Part of a small language model's weights.
Training: a variant of Muon for these matrices, 13758 steps.
Each number is 128 + 32 x the weight over its row's rms, rounded and kept within 0 to 255. Layers, rows and columns count from 0. The size above them is the row's rms in percent of the matrix's.

# layer 2 attention query, 256x128, rms 0.16, rows 229-241, columns 0-127
size [ 88  79  86  91  94  94 104  94  94 111 106 102  97]
[[113 206  63 108  72  81 101 125 141 152 165 164  79 125 116 141  99 158 106 128  96 175  89 104 156 165 172 147 154 103  96 144 160  66 121 191 143 120 137  89 132  91 135 123 107 103 148 142 143 151 112 106  77 127 143  67 171 112 120 126 138 113 184 115 133 150 116 132  77 128 146 140 121  97 148 168  76 118 150 106 124 189 102  99 147  77 103  90 106 105 104  69 100 186 131 103  81 126 154 102 147 179 102 146 112 128 183 128 105 113  83 152 129  88 135 131 150 128  78 131 196 214 162 138  81 109 130 150]
 [138 128 154 169 150 129 106 122 100 157  97 154 148  79 115 147 105 128 141 136  66 138 126 106 165  86 152 119 143 117 185 174 113 200 174 129 118 153  76 118  82 128  87 137  99  82 123 138 123 121 106 115 132 138 176 144 100 154 105 176 167  95 141 121 104  97  94 136 107 123 141 108  87  99 145 182  94  78 102 221 184 200 145 120  95 135  94 167 138 153  95 132 148 175 124 123 150  64 127  80 144 151 139 134 153 135 121 144 162 189 141 122 128 147 180 157  87  54 132  99 143  88 136  56 197 105 121 133]
 [ 86 107 138 120 182 126 180 114 126 135 147 117 170 154 110 143 119 132 107 159  90  94 167  80 117 104 124 166 132  99 117 122 117 135 168 173 139 124  75 154 108 163  81 110 155  43  98 150  83  82 156 123 189 196 136 115 118 148 111 103 129 105 145  74 147 139 110 121  56 131 106 110 114 123 103 171 157 114  78 159 187 137  82 109  88 158 132 153 194 147 151 124 104 140 131 140 180 142 114 123  59 135 106 123 159 123 135 219 129 104 141 121 175  80 205 186  87 146 100 134 105 163 134  85 127 122 132 115]
 [155 164 140 100 106 109 175 100 154 139 126 171  83 133 107 148 128  72 127 113 147  77 169 145 110 157 168 136 138 153 148 138 151  85 100 130 158  92 144  85 165  94 141 114 153 142 192 119 153 128 112 152 139  84 114 160  42 102 105 150 138  82 176 123 136  75  93 185 178 123 114 130 160 146  86 147 176 118 206 148  88 142 154 118 111 133 125 121  84 119 129 142 100  91 141 137 123 194 126 117 142 129  62 100 138 122  98 148 124  79 105 121 139 176 103 126 181  63  42 147  92 118  89 157 100 172 113 188]
 [197 110  88 149  84 178  78  64  86 162 119 129 105 185  96 119 118 128 179  81  97 194 140 115  92 112 128  95 124 217 118 138 121 117 125  51 138 137 149 139 110 120 124 158  90 160 125 142 110 126 117 133 124 126 116 143 156 147 142 160  59 132 132 129 137 165  91  80 145 106 125 126 106 129 131 177 143 158 143  98  63 157 144 122 151 149 144  92 113  99 136  97 177 201 110 112 180 113 117  93 154  65 142 122 141 126 120 125 157 124 133 117 161 139  48 127 126  88  92 120 168 219  81 127 120 147 160 164]
 [151 127  94 151  85 160  52 133 122 124 108 142 142 156 180 112 109 111 157 152 151 154 128  89 127 141 163  90 124 105 137  87  64 136 100 178 126 115 182  74 143 178 119 163 183 139 100 118  78 145  96  85 164 143 156  80 183  94  66 176 134 181 139 119 139 104 140  88 123 103 156 109 175 119 130 104  75 127 115 181  87  97 114 102 170 155 150  69 148  86 114 115 122  69 135 113 138 189 120 119 124 131 189 152 116 123 161  83  93 119 157 189  97 113 134 171 153 150  98 177 134 149 138 180  97  87 124 148]
 [159 163 165 136 126 123  85 125 115 137 154 123  93 156 165 170 168 151 136  85 106 169 159 171  87 127 121  86 116  75 168 126  93 163 107 123 134 123 110  81 136 130 127 142 164  70  62 133  82 103 206 117 132 162  79  74 101 161 113  90 181 116 142 124 153  94 192 179 166 152 140  97 163 105 134 148 170  48  91 148 170 159 116 139  57 108 116 167 165 145 130 123  65 179 134 142 158  96 177 119 142 127 105 132 129 111 125 101 122 145  58 139 174 116 101 130 120 161 107 140 144 145 137 128 132 102 158  58]
 [ 69 119  74 171 116 173 116  40 139 154 153 121 115  85 135 114 152 127 144 169 139 177 112 107  84 179 160  72 103 129 139 172  80 118 160  86 150 109 152 118 131  79 164 167 159 189 127 135  95  91 121 157 154 127  78 142 109 147 122 176 126 101 143 105 104 148  88 115 122 155 130 210 140 107 169 125  91 150 108 115 121 144 135 122 119 126 152 133 126 169 100  95 118 112 125 152 161  86 132 142 169  83  97  98 118 184 101 154 135 173 101 111 182 122 120 174 110 110  88 214 235 137 122 129 119 119 140 128]
 [153  50 129 135 108 120 183 149 166 131 107 162 157 159 111 145 132 161 113 177 161  50 108  91 128 145 184 192 102  68 129 117  85 144 111 110 189  98  99 154 176 100 149  68 117 172 146 113 143 142 147 137 160 177  99 147 172 101  81 136 108 130 131 136 133 105 142 195 113 126 171 139  87  70 176 132 184 134 161 103 136 115  76 126 152 128 160 126 106 166 140 115  83 103 111 121 154 111 145  59 106 132 135 171 161 122 119 189 182 109  92 146  97 105 179 160 165 159 134 127 106  92 135 149 149 127  75 132]
 [114 152 107 115 111 116 116 100 100 160 103  62 118  82 103  97 157 147  99  71 105 130 184 104 124 129 168 106 127 123 138 178 130 155 151 140  84 134 141 144 129  89 135 134 160  98 145 152  85  97 131 120 128  81 140 145  98 176 123  99 128 186 115 141  89 103  93  90 152  31  78  95 173 112 117  85 134  94 122 119 160 119 158 143 139 154 135 155 122 185 157 117 105 141  62  94  91  61 109 117  88  92 145  84 118  65 145 127 104 156 162 119 160  90  90 101 160  99 143  95  24 100 127  86 168 101 119 171]
 [179 139  98 132  78 150 136 167 110 147 125 116 183 149 144 124 171 131 112 160 121 139 116 165 183 173 183 105 168 170 129 122 110 142 185 146 151  60 125  89 135 127 148 137 185 123 101 144 182  72 132 130 138 125 111 130 165 103 128 145 113 114 110 112 106 160 137 101 135 139 134  91  90 178 175 149 166 142 125 117 150  91 187 167 124 174 151 100 145  91 122 178 105 126  80 170  96 120 123 150 179 162 109 137 214  84 149 103 135 120 116  84 131 175 138 145 161 161  79 171 128  97 119 145 149  43  41  99]
 [127 120  98  50  81 101 128 101 118 177 127 151 121 162 117 122  47 147 151 102 120 182 145  88 153 128 102 103 146 101 192 144 119  71  81 135 142 164 148  97 126  90  61  60 168 147 145 138 184 140 139  83  99  95 170  85 150 164 172 100 138 133  84 122  83  91 114  77 149 175 149 155 158  86  85  78 119 156 168 159 139 140 142 160 139 111 122 148 136 138 110  93 143 110 107 100  69 124 164  75 129 107 139 111  61 137 125  97 135 137  68 126 151 146 108 127 123 130 176 155 159 115 189 134 104 136 103  80]
 [154 131 142  55 113  78 153 121 120  90  83  56 134 169 106 139  79 136 136 143 101 101 100 130 159 124  81 140  80 100 149 137 118 128 171 214 117 114 121 108 121 169  85 174  89 101 174 147 197 167 100  74 177 114 123  84 122 101 147 141 172 171  90 118 153 101 155 150 192 144 109 102  99  74 121 125 123 184 117 154 113 141 117 180 119 205 120 191  98 107 109 112 145 147 119 153  98 173 139  81 141 177  85 120 138 150  60 122 112 110 133 116 138 140 116 178 171 133  91 135 134 126 124 116 129  78 133 144]]
# layer 2 attention key, 256x128, rms 0.165, rows 229-240, columns 0-127
size [ 94  98 105 105 105 104 100  96 108 111 101  95]
[[ 92 134 113 136 200 106  95 110 138 110 126 132 148 140 115 125 146 137 149 154 125 115 147 110  93 103  86 124 125 100 103 114 178 109 156 105 122 157 121 179 103 115 108 202 162 115 132  75  99 134 119 101 112 161  95 149 142 148 212 121 168 169 102  96 129 172 187  91 138 102 156 160 154 137  74 124 116 146  57 119 117 121 138 112 121  85 114 105 105  85 120 191 151 161 150 206 112 111 109  90 207  56 186 164 173 133  84 132 144 158 151 202  83  89 130 128  99 133 139 128 120  99 105 134 166 102 142  69]
 [128 169 144 123 179  85 116 119 136 131 125 166 136 137  87 124 153 132 126 151 138 139 191 118 136 130 108 131 112 139 177 131 118 123 199 150 146 191 136 131 110 157 201 180 172  75  65 117 153 140 134 133 103 154 110  89 125  81 112 109 139 102 160 109  99 128 102 169 173 176 196 123 138 127 153  88  98  71 104 141 141 100 122 147 126  83 117 130 106 144 168 140 126 167  83 144  97  93 138 227 184 104 109  75 149 148 152 142  99 154  95  62  46 125 156 180 140 153 165 123 161 191 108 149 128 114 127 118]
 [ 58 113 167 159 205 112 134 125  87 120 201 192  93 148 143  65 119 124  94 150 169 169 109  69 137 132 128 145 201 132 186 175 118 159 116 167 153 114  81 139  18  81 138 125 159 130 131 149 166 120 132 127 118 138  78 139 169 123 137 126 109 119  92 150 133 115 145 135 163 191 136 105 131 124 180 143 122  99 142 157  97 102 173 136 134 144 148 142 117 133 132 126 112 111 159 157  79  78 167 162 126 100 163 120 120 140  88 160 134 133 106 105 110 127 142 116 157 124 187  75 112 166 198 113 181 124 149 148]
 [133 106 133 132 140 131  86  71 124  90  46 107 131 199 158 149 101 152 123 173  99 165 143 127 149 146  81 115 145 126  76  76 129 159  72 111 111 130 166 120 209 104 133 118 149 158 119 198  86 119 151 133  95 147 114 137 109  61  79 108 128 128 172 119  75 127 123 118 160 165  93 143 102 123 115 209 135 135 129  98  94 103 128 174  61 132 174  78 147  93 136  95 114 134 118 122 165 153 100 155 132 116 139 135 187 171  99 121 159 115  71 147 152  74 107  79  96  79 139 146 102 129 162 159 106 108  83 127]
 [176 132 133 145 156 108 120 115 126 113  72 103 166  86 226 160 109 144 170 115  71 135  93 140 100 119 139 140  56  76 123 135 197 156 123 150 166  49 160 100 135 139 156 128 141 141 109 115 131 155 108 108 150 177 168 114  87 175  98 132 145 183 133 108 184 110  93  76 130 138 125 131 179 116 152 105 128 109 109  79 183  99 104 138  85 108 183 121 153 132 153 156 128  74 157 126 131 150 164 121 144 144 103 158 104  73  63 131 138  78 116 192 182 177 112 118 130 125  86 140 140 126 120 179 110 108 109 152]
 [161 119 119 168 163 122 137 128 122 148  53  92 139 169  96 113  66 138 145 132 144 120 108 170 100 138 102  83  93 152 122 111 161  97  96 158 156 132 159  89 139 141 126  82  96 133 150 157  92  68 111 142 132 107 104 102 147 155 147  83 132 125 150 144 126 115 145 182 142 144 135 148 155 162 170 188 166 170  96 177 178 179 135 170 170  90  92 146  92  98 121  97 157 106 179 121 104 129 121  86 180  96 149  48 177 116 128 207 142 130 113 127 123  67 110  86  76 156  92 122 116 142 122 101 147 189 196  95]
 [ 37 103 162 186 162 147 132  79 109 180 104 152 121  86 115  84 130 144 132 128  83 147 156 129 116 141 111 163  33 148 149 145 145 116 164 162 120 177 149 130 127 108 131 113 117 183 123 175 204 103  93 144 154 138 140 181 128  92 159 143 196  87 145 141 116 154 133 106 109 108 159 118  59  97  74 129  80 158 144 143 112 129 118  70 119 178 131  66 131 157 102 150 158  99  66 160 135 126 151  87 107 137 134 110 131 115  85 171 204 125  97 124 114 152 158 119 120 166 110 129 181 107 105 113 130  87 133 146]
 [171 145 124 124 146  75 111 148  87 118  71 170 107 111 195 179 115  76 204 118 130 143  79 126 106 106 154 163 145 112 122 147 127  95  85 115 181 148 188 124 120 123 133  83 148 177 108 127 101 148 149  70 150  67 143  91 126 127 177 126 126 179 177 205 149 127 103 195 113 159 110 144 171 103 161 188 153  97 106 149 150 134  78  89 119 135 104 123 169 151 137 122 150 128 145 112 144 166 140 146 131 136 176 113 189 131 131 106 140 100 101 160  70 154 143  74 119  47 140  91 148  98 116 142 121 133 104  99]
 [ 91 112 127 110 105 111  69 114 125 117  84 131  37 120 110 114 108 130 124 111 103 106 134 123 169  90 125 169 153 193  80 170 143  77 175 134  98 132 150 128 161 213 154 134 124  86  78 133 169 152 187 131  79  90 120 139 147 125 179  84 149  92  80 135 132 111 135 135 133 211 128  54 120 120 131 135 126 115 139 118  92  44 120 143 117 167 171 128 143 168 138 134 118 126 137 162  64  82 166 128 162 124 117 165 143  85  97  93 100  96 162  65 113 120 135  97 125 118 177 120 127 149  91 124 170 151 143 100]
 [155 126 173 116  83 164 108 136 121 103 126 144 140 111 162 120 133 127 186 124 129  94 173 138 108 165 160 151 162 147 146 145  90  72 146 160 132  89 139 144  79  89 130 145  25 108 108 153 161 109 145 187 162 135 161 118 138 180 113 154 139  83 139 122  85 148  47 178 134 141 135 139 117  92  88  96  64 108  99 141 161 129 139  90 125 151  89 119 168 163 107 133 105 100 108 182 130 138 194 144  92 128  42 167 112 134 179 170  92 103 116  55 100 100 131 111 148 120 124 186 135 122 175 148 110  89 147 105]
 [170 107 179  84 126 189 119 113 127  79  95 131 127 181  96  89  40 115  80 126  81  98 169 131  66 132 134 168 119  97 131 155 100  85  73 162 116 117 194 116 116 178  87 113 146 132 131 107 106 147 114 105 219 140 158 151 155  98 141  98 159 119 135 157 153 139 127 169 155 124 121  87 152  99 118 119 149 204 132 116 174  65  69 123 151 142 151 126 147 152 119 154 160 130 105 106  78 169 133  96 155 127 126 142 152 103  97 123 125 133 147 167 115 161 122 110 118  87 110 149  59 160 120 107 165 136 209 135]
 [137 127 117 178  92 106 166  93 119 147 109  80 137 116 103 115 130 139 142 134 111 150 153 150 120  86 157 141 185 173  93 106 139 124  72 104 135 111 125  90  95  59 133 200 137 162 164  83 134  43 180 161  95  74 128 184 139 167 114 102 134 150 182 174  84 162 181 145  67  80 116 160 153 149  93 110 130 136 149  65 161 124 118 192 128  74 138 115 160  88  77  64 101 109 121 145 174  94 152 128 108 105 124  85 170 114  91 113 147 134 147 183 125 149 151 110 121  91 131 144 154 104 121 127 147 143 139  89]]